config.yaml
n_layer: 16
d_model: 256
n_head: 2
n_kv_head: 1
head_dim: 128
d_mlp: 512
vocab_size: 1289
activation: "swiglu"
norm: "rmsnorm"
norm_place: "pre"
norm_eps: 1e-05
positions: "rope"
rope_base: 10000.0
rope_fraction: 1.0
qk_norm: false
attn_scale: 0.0884
bias: "none"
tie_embeddings: false
parallel_block: false
init: "uniform"
init_std_qkv: 0.0437
init_std_o: 0.0437
init_std_up: 0.0437
init_std_down: 0.0
optimizer: "laprop"
lr: 0.00118
lr_mult_o: 0.918
beta1: 0.9
beta2: 0.98
lr_head: 0.0402
grad_clip: 1.0
warmup_steps: 551
schedule: "cos"
final_lr_fraction: 0.1
batch_tokens: [32768, 65536, 131072]
seq_len: 1024
doc_mask: true
z_loss: 0.0001
train_tokens: 387800000
steps: 5365
dataset: "wikipedia_en"
Each number is 128 + 32 x the weight over its row's rms, rounded and kept within 0 to 255. Layers, rows and columns count from 0. Numbers have three digits each. The size before them is the row's rms in percent of the matrix's.

# layer 8 attention query, 256x256, rms 0.0548, rows 35-68,163-195, columns 64-127
086:212117081111128196127180076088072161074079148082039179135149152154105106137114162140093135133097164127149125075124095102101168133074121160133106170109134121100094128109096166105121149134081119
093:182172092069125093124141108153119172130130109208132104135115144124137120146138127162134151108128107100160160096136090106134112082136128138180110137134150133126089182127133153176091104129119139
093:128066065088095145101134184059117161076110140140099199136108136104069125101112130119061134112136137157121061149127127141139114164130134166152162105098177074147106098069135134119137089143101088
082:086116129187166185168115107196153070168151169064147145153120102069094116102149126092114101123154140097100139105154082124136142147158154093108162070176139099074171099142115091129138129134152129
127:117188171153178100128102068168115134173135097074142101107143124117169088143147117168165110157164112083154147152165110095143110084137133113148114123146090175097153158162108114083143170116161195
108:131174176133164056155145160145108132169145089103141135125121179121187094132151104189158110189153155113170159141127088116157132074130140104139102143149105144145110181165115105102141146112133196
078:122079120088073133101114140049108124115136109126097189126149154159125136156153183155125172121110149143072158129117086139106061144108117164147150114081146091104097107077093150153103093124131078
116:156222181088144101156125100157097144137096127160121106099152100094189125199118090162143138140089111127175132106146156099117125062155115144126098190111064175127120188172119146118153107151107177
083:136148091144087130089156178121154189106116127162077146146141136116119161118095068126056174101046161131083097147142164138141123100118180168150174155136173102129106120080141106150070089116090112
079:164138070123135158084151113125127143084137110117082150101159184173092140161113117160097178084126139088089153081146147134131107124051139152128119121159149132113123110087137132161148095092079089
129:172068082152123191100133148110156096111099190147102148170152172100071137063131140084101146134117165194118109145115172168098152167137130164133159130120155057174130085092095131137135064140119101
091:190168097106114133174090132168108149051083137174137099142057098148171154172194180133122140176132079137156133121109163085162131067146185089178127140148139094188159184182109131124141130182133198
076:131093082087145179105185142115117115118112134133099206084110155139098106093100128155072160151123135153126165106148144123078134125093136191121165151137187128118103100086162097090116113071116142
080:185120114131108160101201175078129200095155131111089139124148160162115207124169094110068169120093120154149088107133141076159098155120120158140120096141173135160124124076124108180113117112121148
102:122088065134139150105132076103128115072106162121064187115114120153110129107062129133130138087126129186057127071119166134105095128094162162133116143084129099081121097092200094090120148093097113
077:047121193154183163170070092165175115171119159082194095151188138155112140128168140105163111116123135074120118165136061121153159180188111118102124056114094133135153120130102096110146159146144130
121:086176173099111099125112095119120156181161094117132085125113101119150124132152169158203119134112052072114135164174102107156126089157122096098077092146098148127145174177100096149129148147148154
073:123160155164126157106087154147077165104098148068135120117155125143105157106146177080126136139151127134146131092141124113131131148171096086086152122110122105209173088140118150185135105143118118
109:074194211132133058144122116162095135139110109114127104126122123088172080186128093123201090129104086125127101160148120137146155071129141127113095154117078191108174198198152104111147142114141165
097:145097094122143178082153138104111163095134136133108147141138117116070152102081107125087154116131150191081118105116145149123116129083102130154140180106157128123140080069133138176116098087066118
078:067072170117199165194127135152160087141082192117165101139116161078103115098083145070149056148150172128096121131156137147169133156205078102151141147156140138211133079153137160155154129090104161
112:101120130151099108110097061132153142159157156077117119133073118032126137146150128112182122178129152125139100191145087168160115147159071134095090073062137157138094206130054118117127082131151127
076:170119069064125112106139190092116131144167148180100166152121129156104122121109100141062197118110107153142150113085135106131113124119092141154148122136160115110111115078100104170108092077127090
110:113165185094127109110120167135084152102108052174124112103140129143187140202135131149186114078124088092152131165161149125147142119133074131158100135132069127179123131174171145114114170171165167
066:149151097054092098106153087126107161130109117177104177163085110167135106160135117155078163169100119146135161082081137127141099154120138161125153133131160165030052168126141148121143152109162078
097:059105153082155108118138133122139140151129120152199165106108192146135130205134132147082107068124121068075168129134072160114104157113159149175108158127119138129108088106168174151152130097115140
112:064124109155134164147142097126172192191173162004137126096136107095148107136151173182139099099132098121097124131170074092118131158125127120120146074159146101156153100105086074137106131147139156
093:131097121133145097088120066101115109127183107162107125079086116087119166092115135171123098196080122166142162139104100152169145104122157161102121115124123085141071203146086068121166096197106118
079:151085076081171149074102144098125143132142120107064200141111101142068117094067122174104125187129132154131134130090180099150121122117132144119123157086187087150088173078161137135097135082133153
069:137138130089102141152130053130132189108149126147089125060145141155103085208121127178137087145114100149117156128108194156117100124097120146106125162132135142117132152091107081124132122084113177
135:159080037089140175132181121078121117086101139122092162110130153131080111131095138148055151110119168188102136123096170122123132125087141150146179132101165123118126102062143148137126121110073097
101:190164075092141105110108089134077119143168099140123176131074119144173145111153204166114131147160110095152196158154174062128137110120145165195150119133126132135102147166085108092121112205166122
093:137098116077155092210189161105157140105096139166098118107065199142112145118136159124100114160144133129145182136126147072139122120122142207136126221198155084133145103106098133081136207110122150
083:131096176153116185156125176115187055157068145146142116237158099114100126107133154108123117078163122112102111109165064133157121182187147086109176137114156090130131096112139175142117196148146102
082:147103077070110132111166095121104163126119189159082175154111144123112091104095150149129144128109179122089162089132142077127167089103187145059161148089149105078093101095162116149130080111068137
097:179107098076132185101135118112131190106105173159085164132112183105104146153111158131128152116150121141066114131120125139162127079097156142188138158104157109117086100088142093098098139119122100
067:128141133137115158096166188122143100134119180125103174137061106132102126129140089071072094152166147146129042122138184171094161106135131144140144109121204154149165152052138158135097129107106137
093:094116180145128112106087129134117081169154144097173091111137105139130137084159189105124095138140147114172119103116102148130133116150090125103121091165120142091137151177079080171164155139134157
072:155119107106087134088057127106055197134147113144105144131108153128149147150153199136110154137097105080078184137099108104091143086125096112162155160133071121138087147101154174173143066098143120
092:139083103059125169107117097095094172139141141168093150173108106097105124178121186165107099131132150135097149147122106155112122142108123169109152170090100121106056097129136143144172104091095129
073:171127089140121164090135153062165123093106108180086169128114179137081076106147115199076178148098145139140160187089156148130120125135190129138118145130193100120160099104154142079136091145155159
070:193135105040085158168096110142097160094117111111149093100124136107168161130161186160125106147106127141134151131120097105156111103115128144126141103109110104125114115115171091158084080088125143
094:139112089076117173071125157124106119117094138120071186176174148110073098140125093133082116138135153163086101118127152098121138129074129140173111156075170144114121088114123104134099086085093135
067:126105094066118146089179136150175110086148177137134126144136166164110068140133115079076190122104095126055110045092109124154174088111147038112165125086157149137106115114113091093122102090102127
076:083097108153142175087203132144197069120140149092133142124122112141117103105104092111157130075122223122137097143141142157152108159139108104125109121177133118136163134133090086148170169132100123
093:171132092046136199136130100140137153106074150147107092122121178141140165123145158118087130133089110136098135128131078132147108114106121108137151120092119140135121082120151079145110142087095148
090:153063096095121138089132134084097117090092141158068197209113141138108112115087120100069102134115148156078104131093161141128148146082150091118143164117138157121103102065149120130099112124130102
089:183088120132127156091145130110122146126110119112076178173111146189143075153112128071074119123148093145077100113077138115088147133100176126136123097098174166161143166089102130115065153156131177
092:097156157132116111104130108172146026160108158129079107115094114164134071035125099066188097096172171067147121086149150085107113105106115082083070112135103205089163193149096120133117115157153154
085:088136153190147138120124128133141047162144116100120093109122107094159091093153125123187079138143152090211170096150122103090107130132074154085133094149090172146174173196101142141188124157139149
084:164114113096175116203160121131079155109150103074191096077152166120126119191116152190118098113106093080154187156129110087168162098102113145133156146103069054145052113108200139096127105156120114
097:118153188158116113168114108156109075152157131114125149095132121134145127079149107083167159162190152095162139122133089109173125130188106111139101100133097176149196139185079112124165183157173161
087:116144123091173090123142112154105149156113113065126099085114145091139095142103162178147117139102098114121139136174130087130099093095072139152093140072126120114083147107142126130163112070156178
086:151090116096162167101123131089153154090138179158105184162149172190101108106090101104088141131153129162099059114114184146094112145120183081078114138068174140086156079101088156130099108115106140
088:099132160188106111160101127161150077158128149097121084130154083149135097101130115140184118097169177090144083118166110161109128161164054159125112141160077126205182147157111137174164173153108114
095:119118085126120100130153120121172163124139130108136087124146131130104128156094153186113096136085091185141217113137141133126127169083114213125130123119158100086084125131136133121130098116100118
091:192110050084149168088180127074138215105115122115155181159156180130131100139098134165076157155109078159074132110104138104070099145099187093187132164117160103073128109073145165139094104107132149
116:175141097054148175100157119135125169112085109086124164130158159131135166173139119198117137118148112177117108160137141128115128054077119162181130170069140129095130109105196144134114106049122153
086:106137092118142127135166149116088222099128164171111095150081153125109104154080141123088107129079114098052174156137169143101161146110169110174153158097123069076056154098181188138120111140157098
106:105163150124142067145123211107088106158128077128072145159091147098162089105126149100155123144127065078148162153146166092149095111094134101203170073096126153094102140132114164107152126168192165
100:164146144094139122177121145166067120140174191111126184163144118112135098178126163142129032090137143114128124132129101110118134142156110108118138094117104155131128082130128137131031183133132189
091:082066087122166149105187138088180138128081134067129099100092176113086143127103134138098080141123133129110154176085176111138150121102140180116128146107155100074114126102149146111152121099101091
100:148084072148126132067156167101140156111107088117097192140136183141093079096098106082108156148129151152067103139111170104159161114125162181158101110107121115083111160085180132114075105126110099
106:158109093122172147140176146100117166112114123132122125118097174137100078166081109140100106116155091149065116150113188117089146129049142152159120104101153142076081158042176153119090110109124142
096:113060062140100131092110130082192107114135186123088143179146100148074100115099099111127157139100170178110099116086150133090140172103194097080166171101171122097143091052136154145125084106121109
097:157077080080150177122153095096076142120130170167140148133100147120111189144166122148126103147087136181107214167103063109151169089114116175153156161099164107122118085094176123144095145125079103
096:169160118094145148071131187157113192061129121139089110121102191168138109139108102111129156137134071123136086123155160100079131155114158163188101104097166136166080161072179157136069157124117124
# layer 8 attention key, 128x256, rms 0.0551, rows 35-67, columns 64-127
103:113107107211192187101099129114150146126171144113183134146111140183102145099128143109123133097093130147110151167124110178111142208141119137133190114079171128100104077084186168117063144161126113
082:087125167141145110133124112142147088166123123128223143166126117125131108061181153109136119146119103104109115162166136108180079137136088183136075127171091156138157160170113131105168162139179179
082:121051070128084211142116169136176159150084150157103131104156119148087112146130129126076131075101172155113142152117120125135090124124094120122175137112189154094193112063165094103146099122086125
094:137159085113176127121127138079078179118114096122058178126035121057146157138099118138122071143153163093153155162146146107109154105126129091144100112103073072122106107112086133164172119098111122
081:147174143083144083103134134128121160090145091140092107168152115097239126125121130126209131159097119107179120141157145129122160114157155141119021126115040125139064154209092103162121111180167173
076:118169152099177115121137080205096118104100135114163096133225121136192101107161087102199107096140121163146082102148153088167102131098124129105076121094080181141147150191144091067165109144118168
081:126049097170112157112075103135179109146144212128153140126185142140049073138124090141123174072113130162115147115128102185112110153087097183162176132132137106120174088117127115129123166109116122
075:087230145138170095160106153100103120121091035136160109166114163118192124063157128090181088156132109066103147142113154142148126110116157129135119171213124144137087153146173158118062114131144186
094:107087082150097164125162144111162114178086186148176172104193126110057091104100123109098119124125157170080135134173099153184094101091111126120120088147144151122185141093146154077136130153133139
090:093060067114089200094139110130163129202130162135148179087129105118058111128135173104062138081140141192116145165106132152147120130111150134099179128106179103091187110042157143139059086135140136
074:127052054134131166114107138081150097174128195124122137147056143157033094117084102129041160124098117145124110116118162134132109194111103146129183148141191137107199125075131156147096165089088105
078:104137170147104130125145086159149080152142137094116196150188079092136126058140114072182119156066163122092076084171157149147126131143107130135128125142105162151176129142131128096087141122138196
077:076108108180141124102111167100190119120130172101102155142177139103050147088069106091088112093177186192111119112111110143125113169097109123105172113076171146128185116070113127082087085110100098
090:137078070140121213167201116111182114123175133150144115162122168174111140118107137144086128086144155167107116110125158158130144163081113176131185149109184069148166116106159136100127076145083109
076:121097079115157163086150129140171147178204132156097123126085062111093161133134104134100158091156145122102125138154090167111143131153129092121097110150209085112178087062145082171071109090099092
091:172166152098155099102063109123080098063147070083073123072057079140164121170114192148194134150105091084154183167140089123085157132185140148113085089121084103131071118206121126179174141144164144
075:158170197140107029128156086124127129141114091089100125140176122095181148137185160109181097164077086102176100090155103161111105074173098150129065127163066120117103146157087157143163145169155141
092:143160158107173101167117177094144151090180067140106119059057109164146134131096125134104142154108088124146135091077133161123134138149137127125133170171115068166129096153148139161106164091103124
080:134217202117133055146123163147110127072088071121164136130189136091209123148159161148199136134130102097164143112118127116154117087185145099108094151193069162181091100178136135166148130179107187
074:128062059142142141097148141131156141146121157119168167137114198126083107144089142131047138124135130126136107118084159121129121131142138135129191126066173077098164127058188148125129061087143051
096:158181129128138099134120104161076141093180099160136137107025080139148124191130116169116159194154053149164126154086176162094115143124134135137104136119059120153068150149127137143137108110153112
084:167132110179124089112085136125126044098138097076126151129162127117122074126147105150159136172094098160152101122173115133093147112090089149128202049184110100096157124105127147085198168163084141
079:142093099155120128124158143092197104155111209113139172130096171150060077112098052128096101117150151176103106106186121167152129122118117127116132126071209124127160132094124123087109119136072132
086:107194214143137065125154093147102136127106105150127162142196109152206139098151149127140104157132112093100136123140115190159127082186131148164149133165055193122136138185094096141172130127124159
080:112067106137116170144154146118149108201124141130127177148104155163067072169104138108100140063165148179120162108133112159141133141123131148149189098073170122101188145077131087096146088075162108
087:162078112068105167097109134131106195177120177167095183098070109123096173109143124109145145093098145099097207151089124085172116153154094121105185164098139095121170107116159081170114120150107074
111:156139117110168137056054169116132158142092126087072137166140185093126152099109141119099102099078158108137140147105141090162117059084117140115051067066120161124090132116119103085152098113113063
103:118051108186117122132164157148141143149149182096145146125139127136052098118156114140120161091154133158128154116151140125135116181062114142143191140166128147120177074083131135072116130113137133
069:106044115097161157188153172162164121129210194111156161135096118145136082158156117139153085069178092163105114105125068160075153163090154101144104108099186096117128128115180107085129142193152124
134:126080080137115193085170148112169128160127186122163163192139177140043104107121094127033137089135151148102152146151128125143134133092134133145201095106207109086146129076161133112122115122091139
078:102062077173127166127132167163129155128122129143133125158058172160044083169121091153105121116192131174140173127085105141148150163081131104141141146070213127096176103090187125135140114086134088
100:131069121153108129123113133104215139132160163129110113169141156090158103100113110096151141102112199128134083094082108117158103159128131182190083158120065097129117159108115097090122138124138135
079:181124153129081161110148092153105128173123169133162142145161080142113105152044080155124143138144137168096114103086141100142099144160128113101158131123094110109119172126168175108125104101106117